python train.py --vocab_size=2048 --norm="layernorm" --norm_place="pre" --attn_scale=0.125
Each number is 128 + 32 x the weight over its row's rms, rounded and kept within 0 to 255. Layers, rows and columns count from 0. The size above them is the row's rms in percent of the matrix's.

# layer 3 MLP down (transposed), 320x128, rms 0.0531, rows 267-275, columns 0-127
size [120 111 105 101  89  98  99 102  97]
[[105  93 132 132 110  99 119 133 194 142 108 192  97 103 134 112 131 114 177 137 119  94 133 102 140 158 102  69 140 111 136 135 143 105 123 154  61 207 105 133 115 180  71  87 157 150 177  99 187 119 126 130 183 135  99 145 173 106 116  91 100  95 169 148  84 134 130 143  88 194 160 127  78 101  78 129 115 138 132 125 151 171 190 107 110 105 124  95 128  54  96 182 136 117 152  67 126 167 133 137 109  85 104  99 124 178 123 182 132 174 113 161 106  66 133 121 109 142 114 123 101 183 168 118 137 151 168 162]
 [149 144 121 159 156 108 121 155 173 128  97 111 150 139 155 158 122 116 123 126  73 149 161 138 166  89 152 133 128 100 152  62  86 142 102 102  85  94 161  79 151 203 139 152 160  95 119  84 110 146 109 140 139 107 144 114  90  80  91 111 118 229 166  97 141 174 140  52 118 162 133 131 137 171 140 139 143 179 161 203 168 142 141 136 106  68 113 140 104 133  90  87 133 149 173 118 187 157  98 101 177 146 180 116  61  92  81 162 117 108 145 128 122 133 108  84  87 100 170  87 137 134  91 112 132 136  97 126]
 [100 167 108 110 131 114 170 149 146 140 122 132 214 173 134 165 147 126 123 133 149 120 169 158 157  55 127 123 126 103 185 106 124 180 152  97 134 113 155 115 114 103  96 106 182 150 119 105 114  93  78 163 109  99 111 160  71 122 121 155 158 126 127 107  76  77  73 114 148  72  83 145 125 141 175 133 147 120  67 120 108 142 167 141  77 111 144 111 201 139 202 180 148 154 125 138 110 116  98  84 107 156 101 114 141  46 108 190 126 100  76  93 119 144 178  81 166 139 145 144 117 126 156 112  99 145 143 181]
 [154 126 113 119 154 115 146  90 128  97 112 162 127  87 147 124 163 128  89 127 128 198 114 161 140 185 143  98 133 143 119  53 156 140 117 172  63 148 132 129  94 123  67  90  92 144  70 156 110 120 161 105 125 162 165  78  89 101 166 105 105 164 103 156 120 164 121 118 116 138 101 105 139 153 149  80 114 155  71 148 189 159 132  76 140 143  48 137 133  78 110 165 154 102 125 108 111 108 130 138 140 128 155 153 105  96 169 167 149  59 155  89 104 167 182  86 142 135 169 162 198 176 162 135  92 170  95 160]
 [ 74 132 107 103  74 118 136 127  58  65 173 142  75 114 165 159 133 112 109 170 129 104 118  95 122  71 110 119 136 197  94 116 128 137  99 116 127 144 134 147 116  88 182  88 141 151 139  91  92 155 130  96 117  77 115 134  76 148 136 129 128 224 209 152 139 161 114 136 163 125 147 147 126  92 188 163 127 230  90  96 187 156  98 140 135 124 127 117  72 103 114 130 153 107 124  73  70 133 135 203 135 118 157 130 116 136 131 160 152 183 143 110 127 105 177 137 118 112 143 150 124 111 151 117 104 124 117 157]
 [106 175 131 173  94 164 100 102 149 113 197  98 104  75 142 102 162 174 147 144 105 102 138 163 154 179 141 126 152 137  73 142 138  93 125 170 120  97 198 123 124 118 107 123 114 133 100 174 147 104 119 131 114 149 123 152  90 200 133 111 114  97  78 169 132 132 152 102 153 143  60  80 111 143  78  89 152  88 173 141 111 152 137 200 142  62 108 111 206 133 153 124 156 129 165 128  63 174 123  83 112  96 136 171  94 100  98 109 172 135 141  65 134 155  94 150 140 108 147 172 123 155 102 128 138 119  67 100]
 [ 82 141 138 156 137 169 158 132  77  98 147 116 141 170 177  96 131 111 118 127 123  85  95 140 139 152 100 160  95 166  65 219 150  83 163  78 134 134 139  67 151 124 119 113 114 159 145 155  71 117 187  76 176 122 130 126 116 172 110  79 115 163  86 189  87 188 132  59 172 162 113 131 149 135 179 118 130 119 106 121 107 101 109 145  97 146  81 112  87 143 117  86 171 131  97 144 111 118 115 181  85 159 130 184  87 126  97 123 128 100 133 182 168 109 160 151  78 104 140 134 126 149  77 130 128 159 155 168]
 [ 85 121 118 132 130 197 136 130 130 166  88 148  97 124  74 113 164 174 166  96 139 190 164 101 118  83  93 131 147 112 139  99 154  89 193  67  92 128  78 137  88 150 141 139 151 170 123 140  97 179 146 190  87 139  84 158 146  86 123 114  78 106 128  98 108 154 101 102 146 139  74  75 195 140 119 102 131 106 157  77 118 168 143 178 147 125 166 207  93 125 110  81 119 133 153 123 125 166 116 166 172 106 132 193 172 157 137 116 126 125 119  86 126 164 104 128  92 113  86 120  93 104 165  98 108 142 183 133]
 [ 84 148 186 146 111 102  99  88  97  65 182 149 134 113 126  86  53 141 106 135 143 156 192 205 181  92  77 146 200 155  81 116 165 178 142  75 153 174 176 160 157 118 164  87 107 110  97 171 134 107  51 114 120 118 113 137 114 177 113 101 133 116 132 147  82 115 144 132 140 130 199 143 105 126 130 127 119 109  76 156 143 140 140 154 112 137  98 170 135 102  94  88  83 128 133  92 133 195 106  94 151 135 202  99 154 108 130 105 131 122 118 129 134 101 145 112 122 130 154 121 139 164  63 128 132 108 149 122]]
# layer 3 MLP gate, 320x128, rms 0.146, rows 268-275, columns 0-127
size [101  94 107  82 105  98  99  92]
[[ 98 125  87 140 140  99  89 185 128  89 101 137  84 153 120 112 107 164 103 101 186 131 107 116  92 166 113 137 144 132 108 145 208 140 142 154 162 182  94 183 129  56 153 105  58 137 103 110 119  75 154 173 111 177 117 154 102 201 127 163 137  28 142 145 101 151 123 115 170  82 131 110 111 133 132  76 110 135  60 111 127 113 123 110 150 211 168 127 123 123 135 128 119 136  84 144 115 131 135 188 105 109  78 129 149 144 182  88 107  93  97 174 130 155 154 157 155 121 116 152 126 134 144 188 144 147 124 144]
 [ 70 132 169 123 126 109 173 136 122 131 152 134 122 155  98 143 131  92  81  70  65 132 141 127 151  97 122 144 152 161 180  96 142  93 139 109 149 136 164 104 155 105  91 158 163 107 140 126 154  93 105 159 115 111 141  95 144 114 124 170 134 141  95 106 160 163  95 122 106 163 175 116 111 133  71 115 145 110 190  83 202  76 140 125  56 156 159  74 167 125 153 136  93 122 171 158  76  63  99 140 127 136  95  83 116 130 139 176 214  55 125  81  77 117 117 179 187 145 166 125 101 141 164 145 138 127 131 113]
 [117 153 147 132 131 130 114 145 119  97 128 126 123 119 138  81 110 153 110  74  64 137 168  93 170 128 153 132  75  86 146 164  83  56  80  85  98 125 139  99 107 125 187 145 142  96 111 166 144 141 118 150  99 149 144 200 172 106 124 147 166 130 169 121 123  92 115 120 144 174 149 143 231 144  51 107 112 146 123 174 151 108 143 207 132 125 164  65 115 179 102 123  96 124  95 190 143 114 127 128 130 112 134  95 138 126 144 112 136 104 165  65 182 106 119  89 129 155  84 150 124 166  70  79 129 132 170 139]
 [127 150 159 128 142  87 120 127 121 113 130 152 114 133 157  86 105 124  63 181  97 133 136  77 134 120 106 132 150 188 133 106 117 143 118 145 129 144 216 102 130  76 160  83 102 156 107 190 129 136 155 131 108 103  79 171  76 116 102 105 222 127 140 180 108 137 125 178 132 156 114 108 153  33 179 130 136 178  72 121 121 158  83 180 151  86  51 110 175  70 100 127 106 147 136 126 101 137 167 100 128 117 163 130 149 144 118 129 116 118 172 101 109 120 114 147 170 144  64 139  99 124 149  99 115  77 109 123]
 [138 165 157 145  38 113  83 144 123 156 192 117  96 147 122 137 132 104 144 186 156 123 153 179 115 154 151 134 140 137 115  85 167  80 116 147 162  89 217 174 205  96 140 139 180 146  98 151 158  62 149 137 113 131 123 151 144 113 143  74  97 111 132 182 107 122 126  72 121  47  39 158 110 156 135  94 165 146 186 102 145 111 131 142 138  78 152 123  75 115 160 144  56 153 140 143  72 116 123 102 109 139 110 145 151 136 145 139 131 141  92 144 127 150  87 128  97 114 142 118 133 115  91 127 101  98 130 120]
 [ 84 103 169 184 128 168 214 142  99  52 157 104 125 148 170  97 151 145  98 143 110  77 136 105 105 120 100 172 126 189  71 169 118 137 157 112 158 127 122 101 143 125 146 118 125 148 139 157  65 124 166  90 135 167 140 101 134 156 145  83 119 117 113 166  77 135  93  74 158 151 129 132 114 141 163 113 177 127  73 113 127  85 127 130  78 139 105 121 112 152 154 109 152 152  58 137  89 139 135 161 127 149 141 157  58 126 122  80 108  64 116 156 166 162 123 134  27 137 171  92 161 116 101 121 179 132 126 145]
 [123 161 109  93 132 112 130 143 109 171 137  56 120 107 117 144 158 164 169 144 117 202 136 126 110 140 110 114  40  93 122 126 123 127 132 128  57  96 125 123 126 132  85 143  86 159  94 121  99 161 132 198  92 104 113 129  98  98 133 169 153 153 146 117 128 140 120 146 174 172  65  70 176 159  99 120 188  98 157 116 176 121 158 155 144 161 146 107  90 126 138 107 111  74 147 113 126 166 140 228 133 158 142 104 188 113 163 112 166  76 145  94  58 149 103  89 132 109 177 114 169 158 154 128 138 134 152 165]
 [112 158 180 139 110 134 101 115 152 115 156 143 134  89  94  96 110 116 121 192 111  80 119 117 123 167  80  74 169 161 111 106 122 225 160  80 116 124 169 127  86 133  98 156  79  82 134 124 190 128 128 102 151 166 156  49 109 101  93 103 114 175 131 116 123  82 122 150 102 149 167 166 122 102 150 165 120 148 126 132 106 144 157 132 148 159 142 113 183 114 146 183 110 126 137 128 140 117 110 135 201 122 128 113 145  69 115 136 155  84 100  48 200 168 133 119  69 136 180 143 105 110 109 128  61 117 153 149]]
# layer 3 MLP up, 320x128, rms 0.143, rows 268-275, columns 0-127
size [104  97 105 106  96  79  95  94]
[[101 110 126 115 152 112 124 169 117  89 124 170  79 152  99  91 139 116 163 146 165 116 145 159  82 132 133 163 112 138  99 196 147 166 128 169 206 181  87 175 142  69 148 169  63 114  91 101 130 129 145 118 146 177  88 127 131 172 197 163 123  39 110 156 127 119 164 134 163 126 144  99 142  79 135 149 128  54  57  71 144  79 136 126 177 137 104 142 139 114  98 150 121 140 119 142 103 138 174 143  98 157  89 128 156 144 157 110 144 110 123 179 134 128 134 166 103 132  92 159 142 104 193 127 146  77 171 130]
 [151 148 132 121 195 176  47 116 165  71 124 144 136  97 124 132 126  99 128 110 114 143 137 131  96 177 190 122 145 149 150 158 129 134 119 149  95  73 142 167  87 136 190 125  70 115 144 122  89 135 106 143  96 181 113 115 137 212 177 107 115 152  90  88 130 146 169 131  86 130 159 125 171  85 145 138  83 101 168  96  55 130  70 115 184 141 116 145 139  82 117  58 141 147 135 130 151 175  71  89 136 141 134 142 135  85 121 142  99 146  91  79 133 105 119 177 127  78 136 119 132 149 105 151 114 199 119 165]
 [ 72 133 179 126 123  91  54 149 114  85 151 211 139 136  66 169 148  91 160 133  96  83 157 123 168 179 126 129 122 108 138 167 100 105 125 125 180  67 123  73 105 131 152 161 100 141 170 132 165 104 149 133 138 107 136 165 174 111 123 140 124  66 117  96 170  80 124  74 152 126 133  78 167  83 117 173  82 104 120 162 107 127 102 158 112 141 131 100 159 180 154 115 215 183  78 154 132 133 137 111 131 128  98  76 133 163 100 121 113 181 103 147 180 116 118 139 133 141 116 130 122 138 174 109 116 119 110  65]
 [220 116 123 115 129 160 111  72 179 191 105 119 149 115 107  36 132 164 179  78 117 123 171 171 129 178 108 161 122 104 156 119 137 135 121 131 100 132 111 167 103 180 132 110 127 151 140 167 159 115 146 171  75 151 107 176 139 110 100 107 121 121 118  83 168  92 186 113 126 167 115 147 150 146  87  61 113  81 195  99 107  75 170 114 176 163 121 149 141 127  94  96 149 147 151 192 190 109 101 139 157  74 113  71 127 125 127  90 152 114 128 120  85 146 110  98 146 113 128 138 122  92 132 133  85 160 115 130]
 [145  83 131 153 149 116 112 141 141 108 182 156 100 192 139 155 102  77 102 148 111 153 143 169 182 144 140  99 180 162 149 164  85 152 128  84 145  75 148  68 156 154 106 113 136 175 166 124 179  88 126 141 122 119 151 115 142 139 119 135  79 229 155 134 126 117 108 134 162 104 126 104 167  61 148 123 115 132  99 114 148 158 113   8 116  71 138 133  99  80 110 113 149 102 107 112 119 139 149 178 155 185  84 138 113 172 174 158 120 126  85 122 140 152  97 145 146 142 129 118  86  62 133 107  80 113 123 109]
 [163 149  90 100 120  96 100 113 163 167 134 127 143 121  52 141 130 114 131 136 137 146 154 126 146 193 137  90 195  52 149  88 121 144 138 103 122 134 159 202  99 121 119 136 120 104  88 114 199 156  95 150 116 180  43  92 122  82 156 127 141  71 107 100 168  97 159 183  99 125 128 107 141 134  58 115 123 108 163 138 115 100 157 104 162 111 147 161 146 136  81 106 127 140 147 131 182 152 159 139 144 139 107 111 178 142 136 122 156 127 139 102  92 128 137 105 201 162 110 157  74  96 156  46 133 177 124  86]
 [150 135 145 113  86  91 117 163 139 130  98  95  96 185 154  55 112 143  76 109  95 117 113 180 153  97 103 117 112 126 137 138 186 117 103 107 187 117 146 112 152 128 135  82  76  97 131 144 139 172 110 102 134 122 160  58  91 128 138 112 131 118 146 191 140 192 171 163 191 150 136  85 150 150  98 179 174 154 154 137 105 137 111 130 126 120 181  95 137  92 127 164 104  72 182 149 167  78 128 129 126  94 141 118  87 165 107 105 126 133  94 242 141 146  95 133 124 140 127 136 123 126  69 150 169 172  73 124]
 [ 84 146 209 142 158  92 157 140 146 120 137 146 138 133 139 114 134 124 116 136 158  95  84 101  91 134 139 169 148 168 157 161 124 165 227 117 110 133 147  84  40 127 133 150 161 141 127 112 167 117 138 143 118 116 145 129 115  99 151 105 130  89 146 139 170 146 133  77 134 145  62 100 152 147  96 109  93  81 148 136 112  83 153  90 105 112 125 174 162 174 175 108 130 134  81 154 172 125 105  91 125 101  82 143 109 160 104  91 109 157  88 134 151 182 111 160 161 154  63 186 203 108 104  71 163 165  73 117]]